From a checkpoint of a small transformer trained on Wikipedia.
Size: width 128, 2 heads of 64.
Architecture: LayerNorm before each block, tied embeddings.
Training: a variant of Muon for these matrices, 4929 steps.
Each number is 128 + 32 x the weight over its row's rms, rounded and kept within 0 to 255. Layers, rows and columns count from 0. The size above them is the row's rms in percent of the matrix's.

# layer 9 MLP down (transposed), 512x128, rms 0.0825, rows 409-461, columns 0-63
size [ 89 111  74 111  97  77 106  94  83  89  92 112 123 115  77  81 109  79 115 104  84 111  88 105 101 103  98 105  82  89 118 119 101  95 104  88  82 124  96  76  97 113 104 108 102 119  96 107  93  96 104  89  75]
[[102 156 147 121 129 148 147 180  92 122 106  91 115 170 183  88  91  71 163 112 138 107 167  99 139  39 114 157 118 110 115 108 116 106 164 110 117 133 105 171  48  83 140  95 104  80 132 181 152 107 177 154 143 104  68 144 179 189 132 154 134 103 113  96]
 [144 165 148 114 101  99  90 141 105 105 177 116 114 138 135 128  71  98 158  92 167 139 140 157 165 161 129 171 114 103  77 149 139  85  89 126 134  87 155 151 127 150 148  33 141 128 127 122 127 147 158 102 149 112  84  83 109 103 176 119 106 100 149 132]
 [135  92  86  85 133 143 131 104 157 133 118 149 136 121  52 175 153 131 137  91 176 120 113 157 168 122 157 106 107 165 132 112  95 189 131 130 122 137  26 186 162 209 117 124 117 148 159 126 134 138 122 109 165 134 126 135 108 156 114  90  96 137 118 123]
 [188 149 121  94  90 111  58 135 189 140 123 115 104 153 125 106 167 136 159 153 161 155 117 139 129 209 157  57 162 193 182 104 160 134 142 133 160 106  72 111  89 107 112 154 178 115 132 135 104  83 135 155 139 105 127 160 116 117 142 126 126 110  55 104]
 [142 115 163 100 138  97  96 119 108 195 136 134 147 208  73 166 128 120 168 196  99 128 100  94 137 134  94  93  66  80 183 181 127 135 140 143 119 147 106 124 163  87 111 133 101  97 130 104  35 173 150 136 118 162  94 151 153 127 134 138 135 167 153 138]
 [ 94 101 147 158 137  44 142  75 152 128 126 101 179 167 165 167 114 127 112 132 143 129  98 117  89 152 139 159 117  87 128 165  63 134 109  84 144 122 102 164 110 120 102 121 134 135 110 107 150 125 146  89 153 129  40 157 134 111 115  49  82 133 160 109]
 [118 112 158  70 132 159  78 167  87 140 144 144  72 129 121 173 152 124 106 160 133 190 113 129  86 137 144 142 164 112 115 102 137 159 139 111 127 130 112 117 125  83 101  98 161 132 156 171 159 136  77  99 115 187 161 138 139 106  94 149 121 121 152 140]
 [143 159 166 137  69 137  83  67 102 176 142 106 133 118  75 150 116  84 176  99 205 118 140 126  84  89  99 114 178 140 107 127  86 154 139 146 191 154 159 167 148 161 103 195  92 115 106 141 111  90 145  62 171 113 143 180 118 138 137 116 167  74 121 148]
 [124 108 122  86 116 137  91 152 115 137 127 124 125 124  68 103 185 148 149 123 192  99 117 100 180 134 196 108 163 125 162 101 117 111  73 131 154 109 111 112  91 131 105 104  89 168  99 114 164 137 125 129 115  49 144 166  96 178  99 165 111  62 105 197]
 [119  84 146 178  74 102  83 104 197  80 109 135 148 128  91  79 162 159 159 149 145 144 130 150 152 109 161 135 171 119 106  84  97 159 127 169 132 105 116 171  85 142 106 104 123 110 126 140 104 199 108 107  43 108 142 172 156 143 108 104 164 102 125 169]
 [134 207  91 137 148 174  72 154 155 124 143  96 164 143  92  69 146 132 104 144 130 176 151  95 184 170 173 154 139 148 199 107 166 129  94 127 143 120  68 139 134 114 117  85  82 166  56 130  83 113 145  84 164 154 165 160 146 136  93  93  63 134 125 129]
 [126 154 135 189 105  98 134 169  88 121 122 142 137 159 158 182 140 173 105 174 102  83 162  96 163 112  92 122  98 159  99  92 124 116 123 171 140  99 121 143 146 138 146  95 142 124 189 107 124  73 108 128 138 190 202 118  69 116 139  78 134 120 140 127]
 [179 132 109 112 188 117 125 166 164 123 117 108  94 168 112 147 170 143 142 117  87 124 174 155 131 172  94 144 138 120 144 199 150 146  84 155 156 140 170 128 113 126 168  95 110 140 137 100 175 125 120  59  52 163  80 152 161 162 131 129  65 153 181  85]
 [146 132 131 114 124 135 174 120  79 174 107 138  98 149 106 109  73 126  91  73 155 144 115 105 126  85  78 120 119  76 144 146 149 147 154 134 130 181 127 145 132 117 154 105 102 181 187 181 126 121 162 193 182 136 175  82 161 117 105  99 138 151 125 120]
 [ 88 118 166  73 174 113 113 144 148  65 160 151 139 143 111 166  95 130 120 127 163 116 131 164 104 135 180 126 176  95 106 169 117 102 166 157 107 114 118 147 112 154 117  77 157 127  55 149  99 131  66 110  94  73  57 146 174 170 146 102 143 127 107  90]
 [117  73 145 120 129 130 145 136 174 140 117 132 144 195  87 183 167 116 122 119 122 145  89  99 157  63 145  97 142 107 110 123 156 109 104 200 149 135 116 127 154 122 113 202  86 105 130 152  87  99 129 201 151 161  98  79 153 154 125 109 125 155 148 185]
 [127 139 102 188 118 134 164 200  98 118 189 118 107 174 165 104 111 110  91  65  97  97 177  74 153 120 172 136  78 109 122 137  80 148 103 166 147 140 141 147 114 130 116 102  80 148 175 117 193 132 135  91 137  49 135  66 125 110 136 170 120 121 122 137]
 [ 93 155 143 121 219  51  64 109 117 129 121 158 195 189  99 162 128 120 166 132 117 135 152  84  74 124 161 184 143 129 160 146 150 133 101 148  94 116  53 124 150 134  73 146  99 138 104 145 153 117 111 111 123 162 137 130 110 117 102 116 158 128 141 132]
 [ 80 173 152 137 136 111 118  86  97 114 135 140  89 148 168 127 131 132  80  92 199 184 155  99 130 190 171  91 150 175  92 127 126 111 116 174 147  90 104 136  83 167 178 112 133  90 104 152 121 122 130 128 119 139 149 121 136 117 133 129  78 149  60 147]
 [ 90 153 113 162 127  95 127 159 105 111 152 174  79 152 160 121 107 167 216 155  93 168 184  35 125 120  83 119 108 153 101 135 118 149 101  82 108 143 121 151 112 180 155 123  95 190 105  65 118 134 139 146 121  66  76 156 155 142 154 166 106  86 115 125]
 [148 109 168 148 144  87 129 128 110 141 146 159 113 118  94 123 163 145  93 131 121 161 123 123 207 192 117 149 143 183  88 122 140 166 193 177 177 189  96 115 156 145 166 131  81 129 130  98  88 135 151 186  81 119  59 141  88 105 134 105 135 124 138 103]
 [153 156 153 102 172 124  95 107  74  95 191  56 162 140  74 123 139 114 146 123 179  76 158 133 145 146  89  51 122 155 107  99 137 170 172 142 106 113 144 144 123  62  97 161 115 103  64 119  87 125 138 101 137 161 128 114 123 131 149  46  93  89 129  95]
 [105  94 102  93 109  96 142 150 147 154 169  73 143 213 175 122 111 141 117 128 124  89 116 147 167 125 133  57 123  74 124 176  65 154 165  77  68 126 133  97 152 114 161 159 128 105 152 101 167 159 103 175 134 129 155 149 144 150 144 123 150  96 109 112]
 [110  96 119 129 121 140 105 204 147  91 147 135 121 164  85 107 172 132 103 120 116  74 188  99 129 168 140 118 112 164 107  79 160 148 133 134 172 110 158  81 136 127 114 122 111 142  88 134  92  78 131  97 156  64 129 135  93 169 100  85 111 112 159 156]
 [125  91 137 157  75 151  51 192 110 133 132 104  85 168 100 166  83 109  95 135 112 152 105 165 139 100  90 140 156 118 161  91 112 141 155  90 110 130  96  99 111 119 106 130 163 135 153  94 144 129 123  99 151 110 182 111 206 134  67 149  61 136 144 104]
 [142 110 148 155 136 108 146 121 138 126 164 142 139  79  65  50 126  77  92 107 113 135 137 113 142 179 134 127  97 121 112 173 142 190  58 130  95 118 129 163 151 172 139 149  95  88 113 155  69  95 144  59 182 117 156 179 131 167 135 172 147 140 136 180]
 [ 51 160 158 137 136 176 138 132 142 176 192 146 114 188 115  98 157  96 148 109  94 142  96 107 167 127 164 146 106 181 139 106 166  88 110 206  95  55 146 145 132 103 172 191 119 126 180  64 103 135 133 165 145 114 100 143 103 136 116  86 135 110 142 157]
 [156 107 169 112 116 125 106 145 164 132 166 108 151  85 147 166 111 121 107 163 107 145 107  81  86 197  91 110  80 116 141  81 145 182 166  78 122 193 104  70 122 105 152 118 176 149  86 125  90 141 142 123 170 113 172 133 128 117  87 163 125  61 129 189]
 [121 134 118 125 137  78 134 127 123 117 159 151  74 101  95 134  73 163 182 170  93 129 108 193 129 153 117 132 134  78 133 145 136 117 160 121 166 171 199 113 136  98  90 126 180 104 131 154 151 115 136  97 142  40 104 155 127 129  90 106 127 140 148 139]
 [169 186 129 122  67 111 104 168  72 132  60 130 178 169 111 141 111  87 144 135 141 185 137 103 124  92 159 108 120 133 163 127 139 126 134 174 135 117 107 130 125 185 100  80 137 141 183 143 135 132  92 136 120 129 130 144 115  68  95 119 166 129 128 156]
 [114  79 150 126 133 114 122  94 108 115 114 125 137 139  86 113 152  87 171  95 144 107  77 104 145 182 119 109 138 174 144 136 175 123 167  86 181 134 190 129 163  85 132 141 107 137  79 106  99 123 168 123 112  85 130 106 147 136 121 136 115 173 194  98]
 [172 111  85 132 108 110 156 146 133 184 115 149 119 120 201 146 132 166 131 122 160 201 111 188 149 119 129  54  71 158 143 110 151 132 127 105 157 116 186 130  81 152 173 151 119 155 153 135 171  76 156 102 173 151 128 106 172 117 138 129  76  93 119 116]
 [101 109 131 183 132 173  97 177 170 145 139 110 107 158 107 133 138  84 177  62 129 133  65 119  86 190  80 214 148 121 125 114 145 136 105 106 170  70 118  53 114 132  98 123 101  93  97 136 121 154 145 113 153 135 129  72 174  98 115 173 129  93  54 117]
 [142 129 181  98 196 118 148 131 103 153  71 122 192 168  99  67 185 168 146 180 150 158 171 125 144 134 156 119  96  96 159 136 106 177  35 123 112  91 120 118 101 133  88  85 102  76 162 127 175 139 170 148 123 127 112 168  73 155 135  87  89 127 122 144]
 [139 146 132 130  88 164 140  97  75 173 133 141 136 150 136  73  83  87 101  97 162 132  91 126  60 128 147  83  86 161  98 134 134 120 139 113 169 110 130 153  81  73 139 151 135 158 123 138 127 133 157 150 178 123 158 167 180 141 102 129  77 207  70 149]
 [ 99  85  96 141  92 117 125 148 158 137 121 154 131 127 103 101  79 111  61 106 148 180 113 120 141 133 195  84 110  59 138 108 134 127 150 102 136 100  71  71 102 124  95  53 187 123 125 121 186 178 119  67 109 123 129 184 117 107 110 169 118  86 134 141]
 [117 101 129 139 109 210  89 179 161 121 206 125 140 100 152 103 122 145 192 163 101 153 111 150 128 117 194  91 135 111 106 128 163 136 103 130 118 100 109 129  91 189 118  81 157 156 162 132 183 145 141  82 104 122 168 141 115 138 126 147  94  59  93 163]
 [154 104 119 165  92 166 103 119  99 130 127  92 178  74 131 133 118 105 185 154 157 123 116 131  81 110  85 109  85 108  73  79 147 206 158 118 124 158 140 184 133 141 135 159 167 101 102 118  93 141 130 134 121 145 146 116 114 120 139 131  53 156  90 143]
 [203  72  88 132 119 106 126 105 127 176 144 111 131 107  78 175 151 141 132 152 131 178 111 140 169 153 137 147  70 153 158 107 125  80 126 176 136 115  49  94 155 169 132 136 153 117 162 141 132 164 107 117 106  92 100 179 103  75 116  86  85 140  75 178]
 [ 89 130 149  90 119 145 103 185 114 120 132 158 108  83 149 116 146 114  78 133 103 144 124 160 182 111  89 130 134  94 102  64 129 150 101 120  75 157 101 151 180 109 109 141 151 161  48 162 175 143 180 139 192 136 116  71 115 110  90 185  95 114 174 145]
 [102 133 156 135 123 161  99 192 106 169 122 140 180  86  93 108  80 130 117 148  62 139 118 107 185 162 172  73 126 111 109 164 114 119 103 140 143 132 107  78 139 139 121 186 154  85 132 192 183 149 133 153 168 112 147 186 156  96 136 140 148 116 106 120]
 [111 126 129 120 143 106 149 106 195 118 145 130 117  96 124 140  71 136 134 129 146 133 159 157 120 152 116 151  73 132  81 127 162  68 137  43 117 122 187 128 169 123 116 138 123 120 142 133 124 111 102 122 143 169  52 130  70 187 149  61  99 153 137  97]
 [142 135 195 178 173 128  92 158 170  76 119 120 131 108 122 110 158 154  82 134 107 154 207  61 138 136 146 184 149 102 122  94 146 176 153 124 171  70 159  97 127 145 108 155  94 115 159 191  85 116 139  93 139 110 130  98 114 149 104 135 123 156 113 118]
 [122 136 119 140 142 161 176 159 131 163  79  97 120 149  94 168 140 157 132 138 135 137  90 175 132 160 100 171 128 123 157 119  84 160 139 173 190 103 152  85 183 143  97  70 106 174 164 192 123  37 106 143  48  97  82 151 147 121 157  70 159 142 120  93]
 [167 101  96 122 191  94 183 133 104 170  91 151  79 127 104 151 120 132  78  96 161 111 145  88 129 140 117 133 105 131 140 135 131 125 151 167  94 123 136 145 164 131 161 123 141 102 122 210  75 154 121 118 126 112 129  78 110 159  99 111 126 110  85 134]
 [155 110 131 189 158  95 144 140 111 166 104 116 181 122 133 118 134 160 107 164 111 138 106 134 120 162  85 174  87 104 104  98 155 114 152 107 191  80 157  80 120  53 159  87 148 101 160  96 138 121 134  86 227 151  87 177  93 162 103 139  87 104  85 136]
 [127 147 132  92 134 111 159 127 115 113 144 145 102  50 139 102 142 120 165 164 126 125  75 150 212 162 143 110 149 109 131 160  80 117 121 109 101 128 127 173 188 152 119 144 181 173 122 100 190 159 165 108  94  38 123  99 119 135 119 154 125  99 132 145]
 [125 162 118 179 110 109 111 116 137 114 141 124 105 133  91 173 149 133 121 142 153 136 111 146 190 116  56 120 148 119  85 138 124 107 170  65 137 135 128  41 163 116 111 175 127  83 114 125 166 213 173 102 120  96  86 128 154 119 159 117 151 148 177  64]
 [150 111  55 101 156 129 104 160 155 148 121 119  72 139 199  85 137  52  99  84 120 149 183 116 114 148 135 114 138 118 197 146 125 117  97  99  52 137 136 136 106 152 127  98  96 134 125 103 118 121 135 178 103 145 149 116 133 175  45 216 173 116 128 147]
 [121 167 136 148 110 157 116  86 107 135  77 133 138 104 137 109 131 101 126 159 175 119 155 150 145 178 144 121 186 102 147 124 108 160 144 151  90 105  60 135 179 153  91 151  97 135  80 116 172 223  82 103  90 122 174 202 101 162  73 122 127 107 106 141]
 [163  82 134 117 125  74 180 142 108 141 133 117 123 160 171 164 108  85 105 178 101 131  71 112 125 132 123 102 150 125 135  90  82 166 142 104 146 112 138 138 167 134 114 186 110 107 132 107 111  87 183 137 162 166  96  88 122 141 119 121 170 125 129 117]
 [ 80 146 113  97 157 121  85 132  83 152 147 176  93 134 159 141 135 132 178 140 119 129 161 136 113 131 118  84 187 101 117 148  85 166 104 139 181 123  76  99  76 160 143 160 142 169 203 166 154 120 105 175 119  87  74 139  71 130 168 127 139 141 156 111]
 [152 133 104 115 174  97 129 119 142  77  85 159  80 131 113  96 180 158 135 154 113  56 128 143 185 143 175 113 114 154 127 150 156  85 137 166  93 216 131 149 105  95  98 138 148 174 110 155 104  55 152 149 158 121 103 147  65 105  88  97 145  95 126 136]]
# layer 9 MLP up, 512x128, rms 0.092, rows 410-461, columns 0-63
size [110  73 107 105  80  95 100  98  92  94 108 111 108  76  82 108  78 118  97  85 115  88 104  94 102  96  99  73  92 111 112 109  96 112  93  99 130  90  79  98 104 105 101  97 111  96 108  92  97 114  86  79]
[[145 135 122 145 153 125 161 103  82  71 164 131 159 111 168 150 123 111 115  82  97 173 141 115 144 116 145  79 150  86 143 172 146 182 112  51 106 126 130  94  93 109 133 185 161 125 159 127 182 121 109  94  99 202 164 133 114 149 140 154 125 115 133 150]
 [138 143 169 158 208 102 161 102 177 152 168  95  74 131 155  51  94  95 127  87 119 123 134 116 187  87 124 120 140 104  67 148 136 137 123 114 122  73 129 140 106  59 100 151  82 124 116 107 126 184 153  88 113 144 148 166 130  65 136 174 146 128 152 149]
 [151 138 164 140 147 157 102 112 137 192  70  89  81  96  71 160 163 140 104 113 118 173  81 177 100 104 134 151 114 199 168 127  86 138  65  70 113 154 168 142 114 130 128 171 126 129 156  75  75  76 133 119 138 159 122 116 175 117 123  97 127 120 194 147]
 [124 152 112 133 134 142 118 143 178 108  77 148 138 119 145 177 175 161 130 111  83 111 143 196  95  77 171  89 168 173 115 107  58 125 150 147  76  83  83 116 127  73 179 121 122 124 144 170 123 133 114 128 100 105 194 127 106 117 138 172 103 182 115 103]
 [131 161  99 144 116 160  83 150 101  84 178 131 118 171 170 115 108  88  35 162 147 127  79 160  89 114 111 127 182 140  96 133 131 134  61 119 128  89  88 109  94 132  91 113 150 139 143 161 154 171  97 157  89 101 100  80 115  70 130 168 158 161 149 152]
 [129 139 142 172 120 117 119 116 151 141 117 113 136 126 166 153 135 100 155 105 191 152 128 112 109 143 178 102 109  70 123 161 104 109  52 139 137 156 162 128  75 135 153 161 149 125 124 196  71 103 103  69 124  32 125 117 174 172 133 152 188 124 148 108]
 [144 153 101 136 129 156 105 191  79  92 152 108 165 129 174  76 115 162  40 148  99 130 215 146 142 113 126 162 179  86 144 177 122 141 144  93  95  88 106 155 135  73 127 154 115 110 136 118 118 183 158  91  62 161 181 106 100  87 176 177 155 141  81 137]
 [145 124  92 235  69 164 156 132 136 145  63 133 137 126 150 100 115  67 109 140 143 156 105 117 110 162  84  99 121 125 176  60 154 108 174 113  75 131 133 168 187 113 127 139 110 101 162 130 120 135 120  94 150 134 120  71 154 135  81 116 136  84 156  83]
 [144 199 114 135 178 142  95 156 147 132  89 101  95 112 122 147 108 122 156 124 151 166  95 132  81 134 117 104 109 140 114 139 153 166  78 143 113 116 141 125 129 149 123 145 151 153 154  95 162 155  93 109 148 133 155  92 112 136  50 122 128 116 144 141]
 [ 95  64 142 226 114 121 129 181 124  94 157 160 105 171 151 100 136 128 101 150 189 132  67 163  91  92 116 156 116  59  90 159 105 152 130 134 110 108 150 150  73 152 155 144 126  97 174 126 120 143 115 133 167 125 151 138  98  99 165 107 174 110 100 125]
 [164 145  92 178 136 127  79 144 130 103 105 180 135 136 174 139 167 145  91 142  66 104 140  83  93 109  89 169  99  81 153 138  85  80 116 168 133 149 129 187 116 150 165 154 173 123 106 130 202 121 112  56 167 115 184 112 158 109 138 140  86 110 129 126]
 [168 117 129 144  76 193 157 141 121 114 177 173 156 101 137 133 134 142 143 115 105 186 127  77 104  59 106 145 169 159 149   7  88  94 110 128  91 137 125 145 109 218 116 206 138 202 110 134 136 148  92 140 122 114 170 144 134 104 169 139 138 107 154 164]
 [149 178 131 128 171 186  72 215 114 103  79 111 178 127 120 134 124  70 133  78 129 132 184 103  91 142 137 162 132 170 171  90 157 150 111 183 120 131 130  73 154 163 144 122 166  86 161 110 131 110 121 167  92 156 131  98 140 134 118 161  88 122 123 126]
 [120 105 103 113 106  60 131 156 182 160 137 126 159 161 155 182 106 123 132  87 106 109 174 107  68 128  69 156 174  74  96 133 128 147  92 155 113 141 103 166 120 111 111 173 122 144 130 148 225  98 100 157  76 132 127 157 120 139 101 163 199 113 110 158]
 [138 151 142 123 165 128 144  58 135 126  34  94 128 143 181 149 103 162  92  71 136 171 123 154 103 131 168 107 140 158 174 177 152  71 145 137 116  94  94 127 143 181 155 156 127 147 126 174 135  93  65 123  90 138  98 103 139  99 131 111 167 202 113 135]
 [ 86 151 117 117 142 128 138  95 171 186 128 127 147 137 117 136  83 114 148 102 128 156 117 156 108 133 107 188 135 122 112  86 152 132 102 111 124 122 148 190 103 175 108  96 137  95 171  92 130 177 111  88  68 104 175  74  95 139 146  95 133  82  81 141]
 [111  76 138 144 105 136 163 147 106 136 183 127 149  82 145 130  88 100 136 101 168 166  90 115  92 117 134 116 120 132 105 130 116 137 121 123 174  89 156 143 146 181 126 152 116 186 143 162 140 153 131 148 130 125 150 139 163 153 108 131 149 109 146 161]
 [169  91 109 156 101 127 164 134 102 145 204 116 140 123 149 139 123 171 120 139 100 179 142 115  47 142 121 117 145 141  98 141  94  47 182 135 149 117 102 118  70 100 146 208 173 121  97 124 137 189 141 125 106 157 145  78 123 106 160 121 137 119 158  82]
 [173 106 189 125 137 137 151 179 115  93 119  83 155 140 128 151 113 130 105 137 152 135 129  89  92 132  81  94 162  88 166 143  84  98 114 109 141 137 126 159 122 108 138 168 135 129 165 144 157 172 160  65 148 151 134  83 173  75  40 139 148 136  88  60]
 [117 111 146 115 118  95 147 177 116 156 117 103 112 133 168 150  57  78 130 100 169 145  93 122 105  84 149 137 171 103 128 155 113  49  98  97  91 117 143 153 155 121  96 147 166 137 110 193 102 201 115  80 142 118 141 111 115 171 118 170 150 221 122 185]
 [119  98 134 104  84 161 144 139 170  97 149 187 209 113 161 168 125 119 117 140  46 112  97 103  84 144 142 130 168 159 125  79 105 163 132  94  99 117 115 132  83 112 164 165 156 119 171  98 122 184 125 149 127 149 125 100  93 143 111 145 174 145 159 102]
 [120  81 150 141  92 133 121 111 184 102  97 181 144 114  75 166 163 110 129 172 162 128 149  89 121 138 169 167 163  93 133 112 111  77 107 147 159 143 129 178 114 169 140 155 136 145 123 124 191 162 116  98 123 158 178 119 151 114 118  72 114 110 112 112]
 [151 108 192 191 108 148  88 167 134 132 111 113 119 255 167  87  99 110  64 120 138 132  80 147 110 107  89 145 155 103 151 148 111  92 113  79  97 104 141 113 137  69 145 167 141 120  71 161 127 181 155 170 125 113  88 118 170 130 140 150 109 125  89  61]
 [114 114 139 144 125 155 113 104 152  63  36 114 139 124 141 126 123 114 149 142 208 185 122 180 122 127 123 126 150 159 117 104  95  94 100  97 144 115  69 103 141 105 139 172  85 162 106  57  85 176 128  71 154 114 114 136 185 155  91  74 165 109 208  96]
 [164 173  80 136 156 157 126 105 155 208 216  95  70 120 166 115 166 110 122 152 132 150 117 173  66  70 103 145 136 149  92 123 138 127  83 168 118 118  68 147 140 142 156  75  87 138 110 119 111 107 159 119 118 165 154  91 112 124 145 198 128 117 135 133]
 [148  96 181 144 141 130 128  84 117 134 162 135 148 140  99 131 109 125  95 170 140  84 118 168 114 147 155 124 119 142 158  93 173 109 105 121 113 124 117 135 134 142 133 149 138 181 102 127  87 208 128 129 123 126 149 145 113  72 150 133 204  36  83 143]
 [133  97 138 105 136 147 147 126 175 131 154 148 103 166  72 156  93 130  96 123 106  81 136 190  89 137 144 133 170 132 137 159 114 170 100 189 120 127 129 160  97 153 114 119 135 158 198 123 189 161  74 112 131 131 145  74 106 100 112 117 131 109 144  68]
 [108 151  87 103 139 207 127 179 157 184 109  91 149 132 126 150 162 139  82  86 128 122 144 105 129  93  91 180 161 182 112 116 139 161 171  95 102 127 104 151 177 195 142 130  97 167  78  71  87  88 104 171  93 128 136  90 110 118 120 180 147  42 111 101]
 [ 97 122 100 136 220 117 134 150 120 139 129 173 129  82 159 181 133 198 135 141 130 113  91 138 120 145  73 166 114  92 126 110 121 186 146 116 107 183 147 106 177  84 159 138 148 100 143 119 133  84 182 142 163 176 104 115 127 134 116 128  80  79 152 115]
 [209 158  78 127 158 100 172 125 134 116 135 113  87 121 157 101  99 109  90 134 102 178 177 182 129  98 117 130  95 138 123 164  55 169 126  98 123 167 182 125  62 132 127 157 189 127 138 170 121 136  86 185 119 174 138 137 141 122 127 118 192 144 136 141]
 [126 146  84 157 103 169 136 161 149 166  94 170 186 135 117 180  97 111  94 160 141 141 168 131 108 153 169 101 161 161 117  80 152  90 153 104 139  98  60  84 113 132 145 138  95 124 165 156 143 136 138 124  80 168 174 151 156 128 130 142 161  75 106  81]
 [143 163 129 108  88 137  79 140 149  64 103 137 145  84 136  94  99 191  79  92  92 152 145 125 119 132 156  96 152 147 151 180 101 134  67 110 100 168 142 156 116 123 131 140 196 173 148 120 131  76 127 160 151 167 177 166 112 105 140 139 100 108 173  94]
 [ 88 124 124 159 145  82  99 168 210 104 141 160 134 138  95 161 151 110  93  82 146 127 134 162  74 156  86 150  94 150  31 150 136 143 157  87  99 136 178 132 106 160 145 121 150  92 102  89 122 138 100 128 187  90 103  89 153 120 155 157 113 134 149 123]
 [ 30 147 140 132 165 113 145 199 142 114 117  88 135 166 126 142 106 121 146 142 164  89  92 125 156 100 150 118 112 150 114 177  96  77  99 155 169 119 117 168 126 133 135  98  92 179 168  84 194 132  65 121  80 126 119  97  76 138  77  70 108 139 222  88]
 [183 128 148 121 150 137 124  95 109 112 103  71 125 150 133  79 162 137 218 136 133  45 108 144  41 121 115 130 196 132 131 174 135 117 115 152 120  99 165  94 108 132 132 128 156 127 147  34  86 142 142 174  99 118 125 103 131 191 122  76 195 152 125 101]
 [115 158 164  72 147 152 170 107 105 117 135  97 140 165 152 143 131 136 139 107 133 143 121 111  95 114  33 152 134 147 149 142  94 137  89 103  99 139 143 128 108  36 121 143 151 127  87 116 168 140  79 180 162 140 100  80 155 166  93 157 185 160 128 148]
 [135 148  78 144 126 224 161 106 165  80 143 103 143  97 141 126 147  99 113 179 109 179 131 150 122 114 107 109 125  84 151 121 161 116 152 140 106 201 126 178 177  67 155 111 210  91  80 103 105 127 123 156 123 138 170 108 101 134 165 159  81 110 145 115]
 [111 128 139 111 107 163 111 145 132 150 122 176 161 126 145 148  79 162 186 139 154 162 227 164  78 141  97 134 124 164  67 192 154 124 106 147 126  94 123 134  96 194  91 205 148 129  77 103 119 155 128 104 137 145 127 129  89  79 146  92 144 108 150  66]
 [130 130 138 119 102 105 127 101 126 120 143 133 144  90 155 128 137 105 148 173 136  63 102 170 168  32 158 126 183 138 127  90 188 125  50 149 149 102  95  96 115 119 130 120 155 126 178 184  77 118  58  83 100 133 167 193 115 155 152 143 173 146 157 142]
 [156 163 128 138 129 110 198  73 157 136  74 121 191 102 104 136 150 132  92 109 112  98  97 125 136  77 158 151  92 146 154 139 107 132 116 118  86 176  90 158 176 108 169 117 152  99  90 125 167 131 137 136 120 150 130 115 182 121 104 147 100  78  87 230]
 [138 174 144  79 180 146 111 115  71  69 170  85 150 169 162 106 136 126 157 157 108 128 148 156 150  50 153 138 174 177 208 105  77 154 119 126  84 142 151  99 125 149 108 134 129  90  96 139 169 144 113 127  89 161 152 162 179  99  98 149 127 109 113  99]
 [135  98 106 138  87 193 164 145 131  59  65 122 208 170 138 185 152 127 103 102 163 124 154 159  93  96 136 104 142 136 145 146 120 141 156 120  91 148  95  66 170  75 128 160 125  85 145 134 118 154 174 204 153 144 121  83 172 139  93 154 116 155 153 137]
 [146 107 130 104 100 120 129 159 145  86 115 193 160 161 129 105 160  42 142 160 147 135 151 184 122 119 197 168 137 114  66 169  87 136 101  64 152 165 146 143 140  92 197 118 170 175 163 135 138 125  70 103 126  59 127 122 163  92 205 143 111 105 141 131]
 [118 160 187 156  94 154 118 132  85 165 148  71 160  61 141  72 141  83 134 130 124 135 105 180  92  94 129 110 168  82 146 143  69  86 107 119 197 101  87 120 117 204 151 140 120 130 154 115  97  83 113 167 162 135 176 125 169  59 102 175 139 185 125  91]
 [ 73 137 184 176  85 128 142 144 125  88  81 156 121 106 119 110 105  89 107 161 145  90 118 181 113 151  90 140 123 100  14 138  31  90 120 111  91 136 125 137 124 160 175 131 194 144 138 112 137 135 148 129 153 121 154  80 133 151 129 101  94 139 175 158]
 [137 145 113 169 159 149 114 217 137 112 182 148 118 151 125 128 106 179 134 166 194 101 115 101  64 101  74 175 177 174  72 107 143 121  58  50 141 128 137 133 109 115  79 150 102  75 120 115  96 158 121 142 168 162 125 181 162 123 117 128 151  81 136 154]
 [141 117 154  76  79 129 151 157 172 163 129 110 115 116 186 112 162 142 116 100  73 104 126 122 123  88 197 142  26 108  82  98  87 170 138 148  69 117 143 107  72  84 142 160 165 129 142 126  90  77  78 105 105 151 198 147 123  92 147 147 170 125  81 180]
 [131  73 170 134 170 172 104 179 145  97 168 194 164 135 147 167 147 147 121 127 135 143 101 124  99 114 116 150 133 118 152 186  79 121 108 171 138 147 145 121 113  79 151 126 143  88 145 143 175 161  56  71 203 173 117 104 117 148 117 116 118 112 175 146]
 [ 76 124 162 151 121 113 170 113 120  71 148 151 125 140  97 104 144 140 145 172 125 116 188 110 140  98 132  95 126 147 147 181 102  86 160  66 125 147 146 164 125  92 108 152 125 139 122  97 175 110 110 198 103 128 145 105 124  80 180  93  74 160 158 140]
 [151 134 101  93 131 121 143 183 109  90 178 175 102 109 149 181 110  26 111 166 176  85 156 154 107 159 181 127 168  75  95  89 130 120 114 141 140 109 148 159  84  81  98 143 144 151 130  97 183 127 105 121 104  97 112 125 121  70 150 147 158 166 158 119]
 [160  90  67 161 173 109 147 116  85 149  71 104 120  89  85 129 142 172  97 132 114 136 186 125 156 138 145 171 100 177 105 195  61 139 131 137  81 130 144 128 151  67 128 134 110 170  56 141 146 112  86  85 102 180 163  98 171 133 138  93 138 139 100  86]
 [ 82 116 121 163  93 157 111  98 140 138 152 124  91 131 189  72  76 153 149 110 122 101 119 108 131 133 159 156  80 116 135 156  65 125 157 107 106  87 172  82 129 168 114 134  67 135 160 148 160 172 133 167 137 109 189  95 120 160 148 153 141  46 125 106]]